Weights of a small transformer language model: vocabulary 4096, a variant of SOAP for these matrices.
Each number is 128 + 32 x the weight over its row's rms, rounded and kept within 0 to 255. Layers, rows and columns count from 0. Numbers have three digits each. The size before them is the row's rms in percent of the matrix's.

# down: layer 8 MLP down (transposed), 256x64, rms 0.105, rows 245-255, columns 0-63
# up: layer 8 MLP up, 256x64, rms 0.104, rows 246-255, columns 0-63
down245 089:139167141161190108207153096159145155126150127141150130139189117105147095121178173193136117128153155106106127113117174166154131109147147123091098159117120196155099165168141123131114050195110156
up246 104:107094127196110130126097126091147115146141118114159118126172119159117171186132124127170099125124074140148117121116138069135180084118121105106191085115181163179186143211133115172120096136081089
down246 098:128112140130125183056087083187115116160128133142115135115135119129177192145105145089138112085123149131197114166122109225099134147105110126164094076133127090098077170129124148111115120088171163
up247 095:136101069099125107145072166100142152156090109092163135184181135149163137122127157148172080162109078118161148074105138093139153109140133134174137172104059098129191129154114169176065142137140124
down247 106:163078088115121126191124110118119117107089111120155142170141157133159182115123146143121103140151071094134098157164061120092142124072116104187131144177097095135074184139161158098086185182115104
up248 091:129074169174100123125135049148129076165078115145125138163181126155174134141115084115088116121140152119102149103125100066081090108170084145133128132092162144140095135144149122165156212093104083
down248 089:142156118199147193098118156097160121068121159189147091096145190151138118114070111141147136122113117091179093150125165178094141148139143124097116098060171160114113161163137137165119144191118146
up249 095:162117141147119110099111093101121069152148111156129134128074113157157111128137129149141071138192075079105173154089123151084120162139084103139074096090164179103123090131113193197170161112090120
down249 091:079068102131094148100166136155118112134093156123151097124113173132146089109084128146178125147119127142136118188053051070145117128147148131140136116139041165168147121098085095118146098158166088
up250 107:127156170096109102129142075161084124138117123055151097174140089167142154108157111149215149151133141068091152108125088090166091146121160145106166112100110132139157139037106090147124146110091147
down250 109:135152191143146101082113097084092147061142152131173109145127092123142113150210101123159083110112135133162119067078108149134109176126114089163157141076062159142148143133102094158153100132081162
up251 099:146133136110114145130144080127138129088129174132125106104108135103105094166089103101156108161125106165146157098107147137203160103080102104127156181131103122156067164096119166199116040065100088
down251 093:138109168098082191121103097111145110179190141099159129102089119058103122146142096138159121079122119156100189058161102135139119122157114128099114136048159105124105124086146128153152185099175128
up252 096:110171099112111152122106114078058182116137154139128178127130079168136138122141088142150162082103186146101161122147107169116108157151176112127180124188102136077148104106141182090087068094093107
down252 094:102152071161151167110138144129189129114172125142103084150165139183105093200147117145145156123107141098140130135101105152090167110146173111092056124081130168147232100127128108139140136117163159
up253 097:156129083218110163173161067072136071112112109104142151177129104149106158123102140113142152093145154111102118122092147108146184087127115165076161074098069152122152125106165154086170139121124116
down253 110:102096171170135136149165147104130131130148031077115100168145122112066114193157147121097128097172174101120161100108082089124140144136094173047108092167113148109172106132126144130146123170132152
up254 096:145132120160156128116146094203130144106174121099160065145169164097098140137189089138119043125154085149140112156112141151108114125123127097143131138098080103110108079112108074122060134127048102
down254 090:149101176068166142161125156162156083062081122133151160106078156179172067182136110124120119120093112121094165117167123137126097127101129159191158102135194114179104120142153133135167143106123176
up255 111:096153089092118128152095082097151133134172149087047157165149148185122124104153120128166106132146154156133103108166128071130160086161174091160140213135154179140082123133141102107152168080099123
down255 114:049102102137121148057148118130093119124134134147102109115090116177097141118141200136103105122176160108146115130126113071101144152129124119136149120162167052107100054178126058114175137130082128